config.yaml
d_model: 640
activation: "swiglu"
rope_base: 10000.0
qk_norm: false
attn_scale: 0.125
tie_embeddings: false
init_std_down: 0.00194
decay_fraction: 0.649
batch_tokens: 131072
doc_mask: true
dataset: "wikipedia_en"
Each number is 500 + 40 x the weight over its row's rms, rounded and kept within 0 to 999. Layers, rows and columns count from 0. Numbers have three digits each. The size before them is the row's rms in percent of the matrix's.

# down: layer 2 MLP down (transposed), 1728x640, rms 1.17, rows 25-53, columns 160-319
# gate: layer 2 MLP gate, 1728x640, rms 0.17, rows 26-53, columns 160-319
# up: layer 2 MLP up, 1728x640, rms 0.169, rows 26-53, columns 160-319
down25 102:430497513545448426534471463502459518542536545457556503512540514494532575483457462435465490448472460527503510467540468453556518545516478431499462462510504570502463476522506482465506459531452472540525499465475427460462498535495507448521449538483467525473507433492507476493460556517530502515529506561498464567422516535434524518473502444522513528497518475502473535460541530501506511509448472397501539481470520474524414457473497442485492485460500482465528450451524589532523554515536492
gate26 100:516502494522531500486506471532537494542526515450487452532560500511509495515464527486562486511503484555558514493485537543511486483519494404520464484470475511545467491492556464544554493503563500475524447463556403554543505510460510482506470486624454439444442506543484530461546514548381522509560462584531470453543535499518511499429561473509474493578530450501427473520443497497494537520557505496471437496459483497434460611500517501554500495534488555438509445456537473462477572539486505
up26 101:467553557519529478479431504540535514469475483521542479524455472507515488477450451499460479509434533458527478557527457517550527453466478517501487522550537546495535507529496526504538458487503477521485470575492506384542474468513480534539575450533490527533565509462565530539449521470488491462469496571435457507451507463491565491456465463509532586446553483538497433490574553444466481485514512468545504526445546529543520522556512476496443471407528451540500495509516525528557433477498472
down26 101:457476543469629508531509493515448503436468486488479587515499571545415486518561490486487526520511470527511483459482485499440470507412563545519420471516425503511491569519499457480482496461510522471522581478519494491528428504437480467501532521442519489422493534496501475473512476479592417493486501484531500510531502497515440468565497524503510486505515497506487425556410580574522530470459563552546447509556523485576513471507465518491543534456549394536510549486537516462497477426454519
gate27 098:488492494560499545497469439519531493498541509538484498542522488424535480479496471533522566486463512551533521489538526552476488492517491542454461589539461559482478535424447465392521501557513420440502498525497474498475640535538450480468511514487505474473536443514504506428462488483479554496512460563548511446463438487514514517512524512466423532518496486466532540516536510400540493480515560592496496448436541454528472482473422495480472539478484490462454533559488407469509506451532471
up27 100:454485530547474475490598551561512516489568446482544568453544522492490592496458510465473508525469463532518490442485472433590460549547488535476532472503498467503498494490513557527533522579506500527496497449466529468519445539459540429525505509524452486517512529511518444507481572510513485480461512522448491485540474455416456589543462485494523566526466460541562472473533464495529518539535547558520497526537517470506644494551546545528572414484414450555471539564513462572419466417532449
down27 104:444542518456500550526476572479494442483423502503547532529513433553582523461537473521530456472571489522410476517466428429463463560547514529496424519487506470457572514453459569448564488486468461494504513468513452425505529512491490491492497535491442538469417508512503525497528519479511514537461483562447510455475514486492492490481467506489509534587490492468508512508513435552473555468525527461497503469488447492477533560465543451485560435497482570564543453412513461504549465529509499
gate28 098:432531462461493432504537523502515537513500523477498513537501430481525445500473503477548458453507479487517530460360535496430565524518524484496566534494560444497508509496532518450409540487520571513530478523497434458472499498418403543491547468512477483483476455550475500507532467574523494513493505498482492505443525482520436459539500466475534489483513446515520502538467396511405518512554510459434534503524543480492518500560480421471488468483538445535556513583537568543516565452462535
up28 101:431516511420509465470508516563560493512521470456503549446501422542428492416439515494476432431533478476465491441447451521469542482487469507425468534509554518539515465556521471433538550565490522486509438535453456498478469500494543547544529485551485488499495486508531459437523494506516530519453510518478513457427513466552480505538473509576529506511569452506596457495416470517429503508510469502421535446541541444483457507522500493471478481477543471538572491557524608524478545537407575
down28 097:467476527473475486485454526484499495525530490543479506539451477421494554456436450480549537500509557485429451493459469495469528507463398502530521498532502497527480522502552487492529530465476524465552513525456532469485517511435531464467438572519413517504502532561480527477545435538421451478538511549432447535516515479464578457497489459501456493539543526493537493528528518517538436481511473558433525507552501502462481459599472503482471490426515450519522457511507479547431489477530446
gate29 094:508395526448538493470460494530480476450481533510474443519510567476502497487571515546474463465522555536499542523506466466483580466529470499521523528530554457539481513465433481466499500495546529534467531543508543470495434456461464536454435535514549464566473518449571495529536484460496437528518527425423488465454514474537472489478494496512497490482574529497498501516426534474459502491536493451510509493472489480553485521476487556449443502534517497469456565436543539470496520481486477
up29 096:491354503442460394501475567612487462536470427546409469490512391527533478541451526546537418467491507507521537541546517450484548506564521527454501492521535459484473409421521531484538523503530513530454556510566470411489511529440435477485457476472483534602517491508460475481511486439519462534466499406526555557472532467519490435481503516513555439454517487533545518556438539517451516483514486494464578491483481490619546524548510571493428441540564499477458537485500427520450532490508476
down29 100:488436527439509502568495494501500426580452537545427503404480498421445474531472455552455584441532494501468526481524476502452495480471528537533450492526421426444449459451526477536499474541480463517468536570547503431476503469499493389583438435556563516579526560508549403556557471504460534572561489477556487472499583475530511461520533502495355484465528436540522543545487555415480488510478504439436478492493500490531529496598534564531455523494569529459515520474509540437470467551470561
gate30 104:551494535536396510460541452453589512550453452525512503554586512564498497512515459491505537522504417539456525520554531462427500500518489500454425506449535462520510477503495499509507447460503421579501463535517444501455578487525529437552497502438511516568503498455589489556506499528395510463428506516493447488500513494527487494545546437512539501449538437551529504535468492503514454497495606457543528468555456494514538527550530484546410492530511522467510484562509521487545468544462590
up30 100:519486454469497511568501489520497460449550569488533511501511519500502429524420509532500506497563488481486521544529572508527473516489583492567471387492445487528543500477502548388476477515481503441502447465535542506510447469487514473491554535543478511499560525471464549525514446510505492519479472471506544528514477502523543537477523514467560494536527525521572493520510556481479499591599521551588466514558543466506506526509419549515463492628511492503454503478563484438461417518549529
down30 101:510542466512524524561453535503454509523541483529528493489509418492449477490473562473442508509479509423450482458519482470472434533571556543528501512508519489559495530484400513461413462501463503514462488539572471542564479491467495490493495546404483503501520509562524534460547462545494513543507441474435558520521510437530525581507503448505521455488508559532440425482522468500485525413524452485475470499485452422490524477477467500446466513524489518534503481502547487464555490482542478
gate31 094:474467553462511450472526497521476517477447480534496503464536493475534491541471418589452482453602495516513441554490460517482524501511528528546397501488531488534474509492491526553500514575550510511477549484541510531510590525529462510449492482527540483449494478471535487584506541473523464493459498444512462525519447527476510542458480526540518456551537515524513554412449537447554490529470484490475498521534560497524482488424585516536521515536545527509546538518501475460416436505537513
up31 096:508551588487461453508499453459491596537496431438542483458492499512472536544523571477517517432498467458475505535502424503505547553554531506606427484505546496526497451493504418476494432515554508535571486542497489551484546530535517445473535488506522462509511521486527491538487594382485412460501545495542486462486527475477471466519460544507484432521525546449497525473546534511556414483481557468502458527498475497500576476515499509521533461537449490506502546526504484409505532653552460
down31 096:528463506454484476456399584402486536571541482476509454521443544541468531529455527513465573475516559497424574543499578499520525552494520547541510498515422529549490473515551478489507508457487501441582483476467541507570475514555450476554565476484528541551494523504504482513468621574477492416478476470470512494505553479510506508437510568501447437501554549464453552524530540527549441532483523458461485477470427510548547484524509530493447485446519539486454514519479530414480513475559442
gate32 105:479408452560534542521508505510443541487546445442541485571438546488500605505548501459503584529448504479541518495506501587457589539530421520564512500510520530472462428435465481530496491470461501559486547542529455520447459486519536537446479514586513453531462548538500487502471504498494562478435540501480546569479547531473510528475574501481526501435498537546533402488464569494593538473570500482518497445482484501510501456542505532435379479455561541564497474557524440492530459504514440
up32 106:527536564465547478489527541526512470474498498564485541541549514537480467560573556483458513567531459475570520505497566470525514544457501481501476490509558442528490497492499425483565513423444473372527477501512523560508502523513563460462472499456480470569501475457506561556497560418499499439561405494482514528523550459545464535535512529475552471520478485532389499485446416478514520489539508446475513488506416492519485567450528540434511570531511499533532529451450489525553476540515447
down32 102:546506603580518445504493512564501498533489592504541422493503576477412519422533487418567485484519450449564462532464495508498560510478438567528508523548466516480542475485491498471546436479494597472530469526486496507558551535501522534481479435496434516508459474477532545521557463492538536477466444445504487472463470429529485557495493500476529473489506542530491471473497546471529615545536442560458503467488450491478495445569493506550478503514582463488558471466585536438548474523427403
gate33 100:527524448527514465469529579557494449538513564496572526521520496536499528518531473489495518514505538434497418527479553452490530474477496507506527557470533522493445438453441513486491527559463484549512538504484488525498458510541498566590448446463466546536495558567476469492543502466463494508517480457470471479480545511530422589505477482484510488475542445527499463512459482531492472536518431493556501499509527558501515469447473508520537501533516454478501551528567534537433477518533460
up33 095:490520439512515507456503492464476528428466541472443446483544546524449442447467536464556503500490475546476573544575502526564451547526547572504456462499456488493483554513530521459459499446440552453477514456456453495443509506471423428457539534506495513515481539515505464471446453500498486434463537516545449482531505491492513421509500548464510536508525516514461586486535529482567511451447507526443525471512461434459577520575540520484509461518455478475425429459459487536530528467549464
down33 098:525458476422524511497508519485444490498536523516472422471407459497452444464472445500520526451477549529407551535488471502510482536521474499542444459565504437482537482498488440521446443473549521429502470556472471500499519461453538505536428539505497501482480548480459535565420490490533441494466475446484549472512483529470477428515471553441504490513493493504491543541446468521492560499470521446537449505520486390464461495526524512476493542536550503495437498493544464549494511469433507
gate34 098:445532530498459430556460479461581506486478567535547499551510470464557427473539511530450506469496485463579489573489520477512541488528494418434529484433569515571497515441475427474478495467518478551466484485480453543449486512452564469429495441477514553539398506435551490464544555475506444453425487510500507494478486490543474473474528456490436525459504565463482517551525543461492507517464469534528540507442505512405523529455538523582470468566540394498517515463467475454492536468497528
up34 101:554473511489503480478503509570529526498536449454517447472540523449483548518476519487496489536527529485568460484544386572515526454626486447512490544478434484479518614553519571523472465511461474443503496421472441549540466463482527523536443573523463493516522527580456513450510416431528533517580426500529527538520596567448526499515536516445476530486467473512431445521491431485547519454477542511512483531512554557532504561530524446435515494467575479532488489480545436482591531515486487
down34 101:572450547535468466441561511530493551524505496582512486541504529457436473502495475495524454533450477500461467445448477503553442512560547431509497524512468499489525492509552517490533468474489585439528488474450528508450516498394469441530478445490545440446451520548509561497519455513397522452559490480533517533491531466454584449490506496545431529448508475485486511531511448574512561427522475492465493464488496540534552534464438490526512484417545502571504448477561477503549517480480481
gate35 102:564468501534466578488490514554464496541560437454461526429550454455530506558499572443469590471485503504542445512545493507513577469525478554468506529445489550506428515465529509509487475514427484503543461519569509566505534489580491519550484540543559579451418455475479492477512456375475494544606522433518533516487602533437492592501500538458447483517515589442533496477486385476503471452483488500461536504456560496491557501525522522488598528447529490503553464590469491501509547461456511
up35 097:475565563530485577505565522471563516482466488498527463484492518523467476451457504506495516519471480558484467486463498479454495491469482457481556413511481515514500538535525464552521510435490502444577533471454469445519522500481491558455512539466447471443516477529542494479506450551532453499480486478453380456487478540496444470532464496549534484534419396438495529558563484559496543485457529530527462485486519440518552464504407508432477493493438477469488473441491505499515554560498464
down35 100:439507511564560552579566487455495535434474549454411448525450473496446440483415457447469540485500459531423439511483359488492496541428476509453554473587428513485502540506502487483569499501452503490555515479535535432557500485444457516486529519423436468516524488511494528534497559475509529496479459491439475494511572467441479468562471605476525417399459443451491441520549461465372505474450485553466552460491492459592525514440435520494548438464475550445556560478464458505540532485531538
gate36 101:455495486517482512516514448496538485445499493511528536499480475511553504398527512507481432517449569453502492490613509577406515609448450481542467475549485457476535591500520444536485518497548528462525479495487548486470469486493496456497501423496473501462442526530540480553518509493514505504543469472520487481497545494507516566533524503538604585508498451502575489514442546416501466468508546567494541556530470498492424525529414467451558414510504527516553449516533473462531505504516545
up36 100:464465515520469472544446450483513507489505515507578500466530526500412484579475465537605497523489439513520547462588499508542496456461521457491548494497476445500478380485474521526528452461484543486513512437521583506379473501524570469476461491527525541531465554523474493487513485528564516498457502484518536489479583495421510459499534504413516488442567503485489497478543497455476558502574505532534521490454531567516507479582481489524453601554557506513465507477468436461438522459468494
down36 102:450422512505537469573481512424494515508458534493467532419490540425510520585525461535453518493506535580510480470526504538551449459552570496514457526442497499482446499480505520482453512500481535508485529493419509526519494519512575543530544475574478457479463544440503456427480515476565505465528547506512473545438541466468435453468477506448455463514460515409467497432474590523558522489513465534509465516490574535553454440525591456541516494567498505485523466473496469464523540427549432
gate37 100:561509396552469494455472535532555590408504470459460532531512508511543506499522514527532520503504487529457490516557489474490451473493518497481487486570442554502473480498505518579484521508447489441445595538548493490482501451491489465502511474448557377544496546461553480494473448501484440583496450513562524506564491456503514492516507533481523526489532546493485502477540495508437453452453538540538450491467578519471537504475461452399483535501531526539517496476424492465468520496500547
up37 100:420467552480516518437555465511549499534459499425548508380561546519515525520487476463548557434587499530489497480528521472474363469507478492532545547502565458510533510470487446500487505484520513572514512512473490473526569444509517508519506557517410552551472538509475520525488565524472499463518519506453487450466523469491487499489598515519473543473508479505531534504500546436489500491471479454455556531524465479571470499554500471535501566483561506501475470448441524503477489427495452
down37 101:455532492489496513485467584477514555446523497516510557497573537481483545456562495570498483428499515516461468521602449432464492517535480506484513590541456459534509534495527457450575505484560499557492505571466507464434523514545480491513541539455472481503442548497485486470445536583453474496482507447527511441453516503443481495514482442427443493539409500569458515463530468469470473474527417479462505457493494505550521438475560534509512541514481514593528481434475516478441545523578446
gate38 106:491458448452519541458494514528509461491494473466527501477486486436489443549530536504489461516456508517524489526524518468543535511530464441504500543438523516556531451471500447516448460513505493498549516526500526452514534481532483490474539518566521543537519498442540499536484460534494449524494476480521533625493576426576517585495543489513515547512451471430481447521463481509512450568463461487488447540448545527454473562446432586434544556541490459504524508520498554540523533551490528
up38 105:520554447521509480486510522383498530478515560492484526489598440520465518516500461518500515479544488449466489480529565489478460458453477556478476473498469531480502511442568574459475477510483475420554456446519473492528474508421549527521475449461451491453489534531436509396482506537483525537490567537511488427488449558412485445551465507466559509519551536514473502438503522479455556500542510489504492563531538481440599491530558482509557483498442559493447554498557455508441465462580574
down38 099:522506509504525469424478499566474469522517494527540432561555433497499476450458507474507483572566529501441508512455511530514449537540522525503488516558459413409528515525536590447477441553434459509518467524505426530551550465457472451527525515477460479492498555504459508448524507511516531545485482496520459424535439522467461541468490503464502408537554440557493397531498466476452543529440537490489537494461549513518544581522503483546480482504491493503457575493531500529504459498532551
gate39 093:476501551505515459500480483538507492537450516481501566475459453448478509494532486490573538540488451488462507475507444525559558478552518471509407491490413514550577494516520493469520506566528523515502510521482460398579548528507531519549484511480513410432408529470564506512521564476489515527432510463511471486470499556524539497537494575589485494420478490458481527432563536457481527507519516474507527497483479498478503439577385574460522581539432524417503471484471526591581512492467434
up39 097:506486546499506511565480404486497578475543572497487514459511486564530459531499576553484491434495484479574459538481551440508487498468513440530476515567483578514464482430474502511501467515443398512509471476556548487497447563504609507467460465514490455498464534492515419523476529480469456529472427538490490476543507513520585413546487516466530463502478494447511528499544513491535474481515488461462498512480524537462510508534505628472516453529521496435449515482466458445483572469603511
down39 103:617536448475537439551541510530466499466490528451449488447490537465515503479448493498541492484561448558516406468508481533492518575522519449460496469472522491477404523572540548461488475484445517462533499512534496509471469462471480478521534473528586494511457488527529531495465495489544467527489459507474531482526518468520519505504485502521516463496480447536477498510515508514575470420443506522505452490498563485562443496515508489478550504527566507504421456484572469610621444552536544
gate40 087:458518498490477449430469492643415546522542493502528565504478469577551514479562415474503488507513570454519475456459508512425488579531499556505558481460421496572531532492466513506513467568525521511498497507569507464474506529537507499501487449499503492544504533437462453544484548520504501488466477471527565500475500448486420480556463488466476459476531481467422491472477473488521473500460458510511510501540554449500481508495440452509510547465514428541538505450430546493452422523494493
up40 093:487475500510522448484485483563436543481499546511520576493479486530562530512482450488487501527450501506520513436503441504524460527485498425464447440448478527544573557478583474533488557529490504490525508494574482462457469557531530503513505468516437415458525493520490457520460472508481435478499460453568555562476537493476416540508516477467493529504484482447418482490551493476459482463470475517506533456535475452475522491463568546477525571458506498547505498543462494473555493548490489
down40 099:469459515534496414464483437551597471547493530466497554543485479480529481465485471519539470556492517520511481476427446505468511496470517541495456442463510537455529512450515468531508484538500486521438536427486504489531495558486526504486547498489530427510559503512552462490480469510452514476538440488507480455427433472491472485458479517519504512523535479414494497555592560488513473511461474463595504426476548475454535414517529532478463484517542541484547490534519492592580480559468479
gate41 105:546470425506461509520524520466428551503529519536495587521541530521510482530558563479560477514496443519497510457465509528399447438505502460543539495494505545451481443560524510537568461445502494534488460515464531426559471527491495441446482604523510519527541530421500545530483543529400514525449522494496547537491559486524432440547545554524540397476494469546521515547528514501450469498505541542478412462553533512487380454474546560588422425503468486427494443494486565466455489497492542
up41 104:517485497503447533489521478468493530517428571496452474485521462503510506462510478537491498515480542514436435501507495412570491472493444562495465447511449550467482465527609527441481460501438472517509488539508475454486453440512526470534555409519446481468493520506500459449486433474502437517595484477547479451447432539465428515583507504421529519526549478518469432469481492499560467613498470511543504468512545549506562509539518515521544475432514563531490536433461488537499576484520542
down41 102:488519450499435476506441506505491554485488506484463458469441464496490553527456518464490528534438543516492457472522394574464569472462506487545471566522442522523450412479478504450535475499442590445434494483522579454469492443469485465522541425503495516571532484516479485526447552460461485471539513489496471541551499558400577524518531470504566538551533500515506449423455560567485477501492459498453474482541479499542541424483517458555537463517511462453469493521566600502488511553488557
gate42 099:473541507504533509377557462482455469507502427506478512557462487481504478480484519470442465472518507466498518524412440446497531495504505522520437513501454524531485462554495448454447558449519540538422493449615481515554516506551468532489431514547528435497512507467490560532523496466505504496505455554465518484464534510532432513557539452522542508595454497533480451542551464516429556490444471491500530452469533539498492526523506514465510447455507438485546480474484426539478487501516522
up42 096:459515503522518461477471532431512482491467428514506545524491521454507543578546473480520470552586510501525493526471461437504493531582520538441503485489483505500557494566510532446462563526501487482547496485518453459504500543494406553574525457494563431526486490550548429598524492486476485522501511483460519493457424497588525496496525428448477479522415474557515433475520503596514582496514509533571507486453520464523507541488549506513447403408490410453508492486564451524547519501528460
down42 101:500535473514565532488510475472573478505515469460460546489503480531513532549477474454475545476447512437469497556528497561484426505511557423517515492531479537429483519522560463451454571459444576537439497496473488448468519537483462517544466499523483400540481484525538500518467489560568533519548481500472513476503513511521487543566531464475507550484466505503564474444517487492465515474488489560482539490488555415565426512458552513558479492501550463462496530541475512510543537595537426
gate43 101:510407519475540524403518505487474482537497489514492521489486529554529482575472502444428499545531531534502539524489473501520500556508612533548453511494484500486513503460472430522592506516531593480531451488520496563445475472503523482467480469468509522519469545534465546535462476499488568532446417441433553486482427516527458542512511511519533497572500475561505488522546473448453481490540527468552554537526501456453485446444546483507499535557478550501442451527494447541549398517428533
up43 099:478603455406483533471500451420523614560514500552559539422505456461503469471498473487552606416465513550429527563582501532549517561468534490470508498532539489442474541412512483478462511459470446487462594534504440509444496520476495469487540548570490552512441483503511445524455417559490467570513491504486436481532480490463562408554486457561481463562471469494576606479516497491483571493541486553494527538469540495516526525507569392511475492453461522551426554472467549578475448491462517
down43 100:571485438489482651529549451544494480486506583501496563556506511393451545520518467493468460505510486491441512527469523422542526494543529515544433551460497586443482599492556454452463557519481473507486475451482498473507476474438534505489492505496478481461524482481505526474512536595457435538521549443497506485496508454464506543526538436440442600485457496441522481478451502491496449489544524560506569469475504489472434467512516509476533538455488504505470458523507516486498545510486487
gate44 105:492507521560469482507425471444512458454474469538583540530508522497480532502545561467578541560556541539375475479523456462505453487490489458484458482566552452468473531490474469496549501484473527478538494533549494507463554521516456453513579453574479474495431514493489473450474481512470518493534476474468498447503587504493533451448506580502497479470487450407505584550501485558540487544517563571545560574448499520542591527417540550539496502476460478433484459451465499581472499482440529
up44 102:498500431512457584535570544519460447507502469485558509508457497520501533484514571536525492591550543495407511491525537554473479490488500478480514477594549532494504537508483413452507481448529486516539437427493494506429520538486466443464511527625517475558521460495498482433464551531406542512490498530454481452491555533451549463461500488442535554519556453468535521490496480375494470504502518468550568522531507495487552505456530525517490518443512501436518510450500485535550523487505547
down44 102:515502496533514561546495484496512454456395477473536520504527529499456525575454480554571549484493582488477433520494457528525520537481492537529450462387509525550452582548508504519534494532416464553525467589531490550499495562475543493465520505432472551515481504541534480487499497510424513515488419558473502517482497451448531536486467612455500521492561540469545488508529486500539441460438516496561496508488503462516469441404453558498551538484483580483545554509493495541477513489477458
gate45 099:559490517537509525505531496494461452539454432467449547558493494521442502445489503522511544499501538477512569535527536498479528490541479465494500563461469562431471480484408519533569486492534489385476551549450539443445531465398503561474567522517459559535421485483523446524568537495509494547530538526462503491470553522448524440492569437480441509516489513481471532452429485523528578532475499530480508435508382486492521553508522567547498526467550503487428380474494531508516539518444519
up45 097:464530533570475538454493508471403506535462571482520510511496459481559467558492427523574514471544573567518426517509563513477503511479523498520528445477567408484520540447512599503523491440499451526520480478542534516559473517511470472532488513537492364527546470501545527529444507556425577402564524591490498587543477547525455582514448500414523558481509508479413476502471517525525486518616512486499530553511553536480537543540409486468507542496469520508517523525500467513467483476494469
down45 098:534526523506448527473586417504528463448462445527519544467517453478478499492482564465547506456492556606555553484533491457540546432406484486485477479447528466491439520507478568492448508408508463519441468566547504485457500502523472490513457462519474452463523417501461502564527477488541503443464567556465514569432509455458475575456516403450488519488541505550494521540495554512484485519551508471550468577430486491490509504510476502451511496500494562528556530428518515471497490506518514
gate46 099:536524531509425558473488564486412456446590508457530504486553491514465501412399515434503530508509507555520562524555518483564545571451547571487517466391529441533522524498480522516497468559509489470495476469536499443477476531510526522447428504442535526485535523563442540531504493513482503492452467508414494514496467530436516445459510529516496520493515489500493469553541537535479431478529545532488452481542522480433432500560593561509517531480444502412538512449509460512538505552501493
up46 099:508516509449510543441583507432446509489488443453514480535446528503456471535502510500502490516540612494495503564527449555507556586461511469485513473376446534470560501555505506512534441528510589541540472520480571506528512529551497474496490476489495467457417536491453569479540523498434429509507467532533477451524455503524499535448486419588519468524462490491433432527474484445545540430559510515477450497432445510516518499471526560495431492509493554470412469414577527523526496509552423
down46 095:497504436527486520484455436479450486475453454495410493493544558473521545539540457515505515511481444473527514420472526654454480494468523463532532430502439486424569520434504543511544458509452550552481522530495472497551536494477519468453528575519483461492532393523545532441479516532457368550503525511420482476554497478527531428498539450587580541504495496512477509488515543510556485481470450509517522523560511532511505475540455477427452502492458539385550583590551445552522539468487556
gate47 103:563457429412545553484592499500462551470495559503493554474479535563482519501479494455501510516425467591517529514460518504523547535574496509504488581524513518536493505463582525505516414523480437497428474528506504490422524474485515498486500451410426466517523551514516488547436488448472542497535548488479467502466529493460429553454530423498428443517499516473525532486509515436508455541503545506550487524536534477522489500478443549490533543558473484544494527532562536489522479443452479
up47 105:552461459486504511506538468513432574487472495495523529493483523508471543511488506446491465553490502526562556472417510494534550538511513425510507507554505499514519480529456534526479476533572471484432527514529479476492498504495481480554543490490434430494496502568509494453517482439510516555458523526470407601479494518511490538472478420490466483435530475459491556548519510482527557540441507531505467549551547478502493436466440587515460566522468471505482520560546517499539497460530448
down47 100:552559524527457535487521501444497517400469501584546484495526492516430528512490482447416499489483520510490584508503460522473441577524496466567432543535473528523498514503474496501527501513543480483488538471495494448452467513492509492456514477507470437509466499505494563460518464559435554466554575540482524438479474430543493531456470445512421546445442503431504509543504438497533524468490501461512509482530544527481519507511511470562470553481465492478515468553515507431499575457472518
gate48 100:515487536524530443598491512478602520493501535423492516503520510548524591434524466504426479470489455461510497428536490474554494485494489520541445586469443583430505536492498507506467549460480451496522497513432544480491510534481446547436565517485477440440482486478498469468458496465463485499511462551566466483514484553481587481522526566530519495557384468505471539553550462508477468448449494487450544506518499479501490492526476439457517419491512472505508514540503503533516500471437520
up48 105:448409493514487467459494509483427491443524522494519489454503498472460429515474497507542544534468388545531496431512466519557492513526521559509430494499490513571499547481539551559471500457485461448456449467508471539491487515499484524512433472452456510474484451502426472469498473460514534527486494446411538514472564516525507513455559559525474525417571478517489599454500477430456416516415528521481473557485492587528510506505479507573557493493474458441393477494509526492466511479522480
down48 099:523430448475499543511543501552483407489501487520522531474503474455417494511490455501474509537507444520538449475508487513503515503470595551525535448509471495527501460520464639457499510386514437422447461502505490582493470557475546507509504477441539504458532556464538561602556530550501547465542487564414472466538570493562501527447397457514553540473472521577485502535493503405426498515489508495426506530520471494517535512490509504502499527515473484517531511389526497525544507461457489
gate49 096:464497480523536389519450437478524542557557529435514532494456510478549525445501542495480433471554498542607449485536472538484508530453508603455461500525516517493568495495578480517538481477570444496424429507557537439462507553529518549578464461549458473510572504455476445539464473559487496499462429476552449454508473559484436529401516413481471559578454464489455462471510418501427440451477630521470498519469495575514524515499428511429551414490482516481436508489504438463510503547446460
up49 101:533472391508565565585539503521502471503408476478520532616505504492476504524520431523486510433455440456523490432449487504457532541504479518495497429511502492501544517466387529557493479471452524504533499460501508483528465503504543514449474556513521510468490485484472543539453540398500456517518544563509524494505560527522516428474491533475485566422537480501519523495478519413472597571464461525524497404519534537467449536558472498438460408499525510519521494508566478446480551484517443
down49 099:532409546522555548534497556517462506518471486475505493527498533489491502490423537460513460486559481512545525543526448506520505487490540581519502495507493394498514475519521566494497543584470466512547539512506473520534517543461465510471556490526541545493433544514425538572474599469564476522447531475513475469498532536466425524462441514444445580489484459531460474498503464536508463523410521460482412453585518624474522471540506430565524533453462526390508474497544522483477478525456494
gate50 103:530544451505452537532526481493469498475522461525512509508455471523574460512487490488426508469518538521556543608479429583509525534483543571526513485471433473492448513460570526445536532499560501561530500449552528511460574525470421533564524468516506527462569538473532534456479492510506542411468509515472515506560510521542473489493555532482413458499430430588558463501556510555467461462539409454553484553492544428504524460484473490549556522503537505523499549544514473525570492470551523
up50 099:491470485551538560517520481459475531483450543516525517516557459499479493457442501468499567527568588507462523444489523550552535512475516526521452632498475429522511499531453411505494544509478536546485481507508490498431538523474536439516536475523488563542472470466450561518562515506477476615482444552522510519481447394524471477565480465543535535502551513556520592478492487512519544427546532485481452534510429525440467490439545489502569536536533534509471522479513497565464555475477506
down50 105:500470502534546487478459527512420502465501490499537478477501562495516422456512507454526541401457525549493479508546491555561486485466530502499544493457551577476472474530482522534515480501465551534476497516462523472517497515527514490518509545486513503542471526536462473478489477480496485525481475529519448561482562471552497404474482503398504474481533529443459606576500482507494536533540548419523472418445427540530458455491466527554645537513506498516537504491552466449462563543511462
gate51 105:416527490443525543514504540433482530555466502530530540511457526517508499443525526495512514530511569437440528509536439480465562536478448573435464491466558513531482502579474469564425485502480485567519504559505550461481409445417493540573459534451488465489439534541547515464466454548617466557534487484497455492548550480520430538568519442500538589479485408454529478522505475529484477469468476506448468499461450526438509476530463538512510440513505438437513488555509479513532442466525539
up51 103:489493404515411518462465499513406552550471481563469468471476551536455502516485525451491580467511542538488574497468533443498532574508535563460532548467486537552493514530466456520490455496517499492530512567466475537499520497425457497459557486521421510424473513562494540435425518490512508515485474575542551483466530459483506482506596477474503488573474490452561530429558469487493488422506411521444564535484480474502491531553414544473552534478543504488482446411494571548510470381590432
down51 099:469501482508483507437555537492567482495434512476538448462450575526485541512561464462426592554505516444510482537496475499510490476451484509447469495518436467521500480486562502534526482497534433466480543491511450470434455524486561455506496534575488454469503525555526480493501569508540516495468525440562496394474481514521448543537492400515502497547444427489484478499512423430466492498445472538511479517476508516430481537547457483552508480475516568474421450494494459562459513490485513
gate52 090:541514484476506542469520475496473545460562462496534462512467525470499498535500479461427515507527425536555381512534493565581468364508576470443484537451443506493464488549480457521507503505473434553457508497498404467512473575493539559479446437480545476531501482480534487528493495487511502478576518408567534482473510445405504519476571476522483550490491449519509484538496460485457440568472438559551539474454527499510537478504445501529495468549434503529478566513574486478518545468527494
up52 093:445459528507550494484525489526502484585438538558476471508491438462537511406480540491516480463481498494467511441508491488502516587572478538526540470523459478486401513484471547468515475509465442404569488484454535541432530459450479512540545528475475502491486556488523511524484479510508511566392422536434463492518551511594521483508460538457467473553519458502505510484498503438494583510514529518565472508514492488492526421434473465501537462482547567467506493452493452420456448519435523
down52 095:514485485511569557512571512534467533564525415471490510487509565572554474524475443387559458444478556572488454494520576483511494560538487483478478497572493542529498499494444494476498496528519483527462495558483585480434557480491468469491476488485438516540570522543473471486494435464469509541482470528454466471561489484562473448508551437402456527420557535567499533554448577530511515562536451490496515530576408502517475483470552517525469542430533539522488498530471527482498463465583426
gate53 100:514471528496523578544530432512487438506487548510492545414533518511560531539404486490479494515438573470527552524448457417481513490443513488585449593534559583512489496493524468499442540446464547480495472526542436483436527454486576514474491576554461418522439511555484475445439507541423537434445496547462469470530523501547539494499506446511465482509537582529435479473452459527508484433503473501470448430464529500477469398495586521494496471431534546466509496586474449514513511513501544
up53 099:507509521509498495491547488516538420475526526459505496451498500545503468526455528435487469497519572477536463523513477462466535462466493574517533484506626559472469528515541489477504570481448547477507483524566527435453503519521493550503422488601488560495417543479453481460439457507508489533512561520420468496467465530486494465474515466470574490519504542525506439452450450509467515466486520536457536551452457520588488496429542480465504506465502484446500521516474493524529484498513499
down53 101:495526465475488528454450496538459451503548541476541493496483487502529469532493485443522425571508537449442525549541511466527512513507459462571554511551499582457476500504477472461491545508527531521478456560471478466489528465517584508481539541473495556483461528529466506527546467559515482489496584552511500505549512475522522467467497521500506593561437513460506552539464506427486509477505462563605504593502494465472420495493410559518502517518506514558441559433548467538547513468523539